{
  "n_kv_head": 3,
  "rope_base": 1000000.0,
  "lr_mult_o": 3.0,
  "lr_head": 0.00417,
  "decay_fraction": 0.809,
  "batch_tokens": 32768,
  "seq_len": 1024
}
Each number is 128 + 24 x the weight over its row's rms, rounded and kept within 0 to 255. Layers, rows and columns count from 0. The size above them is the row's rms in percent of the matrix's.

# layer 8 MLP up, 1152x384, rms 0.223, rows 1107-1120, columns 336-383
size [109  88 102 100 100  95  97 101 101  96 104  98  95  96]
[[121 142 125 109 142 140 130 127 143 164 151  98 155 127 172 131 148 111 161  83 155 125 127  94 120 169 109 147 102 112 128 165 137 118 155 110 115 198 114 166 120 171 159 121 123 132 135 101]
 [100 124 158 114 114 125 115  95 124 166 126 138  99 122 130 127 138 137 120 118 123 137 160 121 145 115 153 125 138  96 165 128 121  70 183  82 104 132  91 151 109 108 159 138 109 148 122 132]
 [146  84 123  90 130 150 110 116 124 161 102  90 107 140 114 144  85 157 113 172 105 145 141 113 150 139 109  81 136 135 127 148 147 140 142 116 136 137 180 102 155  98 169 120 138 106 136  99]
 [125 106 152 139 112 172 122 129  74  70 150  97 108 170 107 134 126 135 126 117 133 102 140 107 106 144 120 134 122 161 152 161 114 128 129 117 157  78 114 150 133 128 123 138 107 126 137 166]
 [134 117 103  81 129 127 108  87 122  60  81 121 101 147 105  99 143 102 124 112 146 124 106 113 165 168 121 149 137  96 130 200 116 150 133 139 101 170 155  94 123 160 155 124 147 111 151 124]
 [119 145 125 114  95 110  80 109 119 172 144 114 112 119 151 118 135 142 124 158 132 125 138 111 116 146 121 141 127 122 142 141 163 136 117 109 100 150 181 110 125 117 152 130 148 139 115 148]
 [172 124  86 141 132 105 121 119 158 120 139  98 129  92 131 136 137 153 147 126 116 144  94 143 153 113 134 139 115 108 118 171 102  86 163 130 174  97 113 126 179 140  97 141 123 134 115 113]
 [126 125 139  93 132 129 126 154 107 106 175 109 114 102  94 157 139 107 122 160 135 126 123 120 128 175 123 126 124 142 149  80 152 133 102 109 142 117 126 148 152 105 123 138 104 160 129 110]
 [150 142 136 112 130 139 113 151 155  55 138 109 169 145 112 155 146 130  82 189  85 147 131  87 156  90 159 145 181 168 161 148 135 122 125  99 126 101 139 139 114 157 156 173 109 123 112 116]
 [146  92 171 127 112 148 175 133  91 147 114 159 131 105 141 110 122 106  94 112  91 126 135 127 134 120 150 113 139 130 156 131  90  96  92 142 118  99 100 144 113  81 181 137 110 150  95 151]
 [172 137 152 125 152 154 143 118 170 123 108 115 136 126 109 173 133 124 144 142 123 144 147 123 125 125 122 131 101 123 138 115  79 113 106 127  84 138 151 117 114 140 154 109  84 122 144 120]
 [ 95 133  82 131  91 134 112 161 139 104 154 137  96 125 138 103 149 121 168 155 120 116 134 139 147 155 141  94 142 137 104 140 151  91 128 140 119 169 126 138 133 135 134 100 107 136  86 104]
 [135 164 133 146 123  99  90 107 112 171 132  81 140 138 164 110 144 128 106 147 126 121  93  93 136 151  82 123 127 126 118 154 111 124 158 138  78 145  90 149 124 138 153 131 144 152 127 117]
 [127 136 157 102 155 144 137 104 144 125  68 116 131 127 100 115 121 103 118 166 129 142  81 127 114 180 131 152  93 165 141 131 133 119 158 123 131 173 137 104 137  87 182  99  77 109  95 109]]
# layer 8 MLP down (transposed), 1152x384, rms 0.145, rows 1107-1120, columns 336-383
size [102  93 113  96 101 100  97  97 100  95 103 101  91  93]
[[108 134  95 105 127 184 132 123 146 102 110 142 135 127 153 152 151 191 145 164 126 149 122 105 132 150 103 122 113 126 106 121 117  89 159 138 127 157 130 172 135 134 110 117 107 136 157 108]
 [114 129 119 157  57 142 125 126 138 124  91 122 116 150 152 111 126 100 179 138 145 188 167 143  96 103  74 144 115 124 147 109 106 144 114 184 118 131 130 127  86 170 102 133 147  99 124 119]
 [128 150 153 155 132 131 125 123 122 141 128 144 101 100 169 152 126 155 128 132 147 134 149 154 151 180  92 103 148 127 130 108 130 163 123 164 110 128 132 140 131 121 125 107 146 142 107 192]
 [139 103 132 113 105 142 159 131 145 149  97 134 113 198 111 154 163  94 164  96  90 129 121 134 102 138  86 107  98 164 160 131 141 149 151 113 129 175 109  93  87 130 108 124 104 115 115  80]
 [101 155 131 142 129 114 145 120  95 168 128 100 140  98 129  87 148 146 101 128 139 123 144 116 137 116 136  77 144 101 104 110 137 141 158 113 137 159 159  93 148 114 108 158 154 142 102 133]
 [127 124 129 115 134 158 114 122 131  95 109 104 158  89 103 136 111 157 112 103 151 121 125 113 137 157 105 116 127 144 117 134 127 118 153 188 129 107  97 115  80  90 135 160 121 118 163 124]
 [131  77 168 111 107 144 107 137 118 123 104 128 108 123 137 138 155  94 135 127 167 136 152 126  94 166 140  60 106 130  94 172 107 133  96 121 120 161 109 124 117 107 127 115 132 136 142  91]
 [122 135 120 106 143 131 113 107 152 166 171 124 133 151 123 142 128 121 126 140 126 137 175 186 114  83 131 132 128 133 124 127 108 176 114 116  89 145  98 157 173 112  89 162 185 121 109 169]
 [ 89 152 122 140 157 108 103 125 155 134  94 139 133 112 117 168 152 174 163 159  99 106 108 101 118 128 154 150 139 102 158 164 143 119 123 132 134 105 105 166 134 146 135 137 130 117 141 142]
 [154 153 108 139  81 125  89 123 134  96 163 132 123 123 106 137 114  99 116  84 132 156 154 148  97 103 122 136 150 149  89 127 103  86  97 115 178 143 164 130 145 145 127  82 112 126  99 144]
 [128 125 118  72 174 118 128 123 155 130 140 129  84 123 107 121 152 121 100 109 136 155 140 122 134 116  85 141 175 145 108 141 134 102 142 129 131 129 121 120 144 143 104 127 134 163 115 107]
 [129  92 153 123 135 102  88 127  82 123 127 156  75  92 106 134 123 149 114 124 128 134 165 135 134  84 145 147 111  92  96 129 162 101 142 116 137 100 139 144 185  94 141 101 124  98 131 131]
 [151 182 141 122 168 115 157 135 142 124  98  97 134 118 146 102 154 157 137 145 101 123 146 120 140 105  75 109 168 117 131 108 131 151 130  89 178 158 114 119 142 113 115  90 137 137 120  95]
 [ 81 113 117 128 123 118 106 159 134 140 148 152 140 136 127 118 100 143  80 138  67 100 115 134 130  93 135  78 147 162 118 112 121  77 129 119  94 127 104 130 127 135 106 137 167 139 131 119]]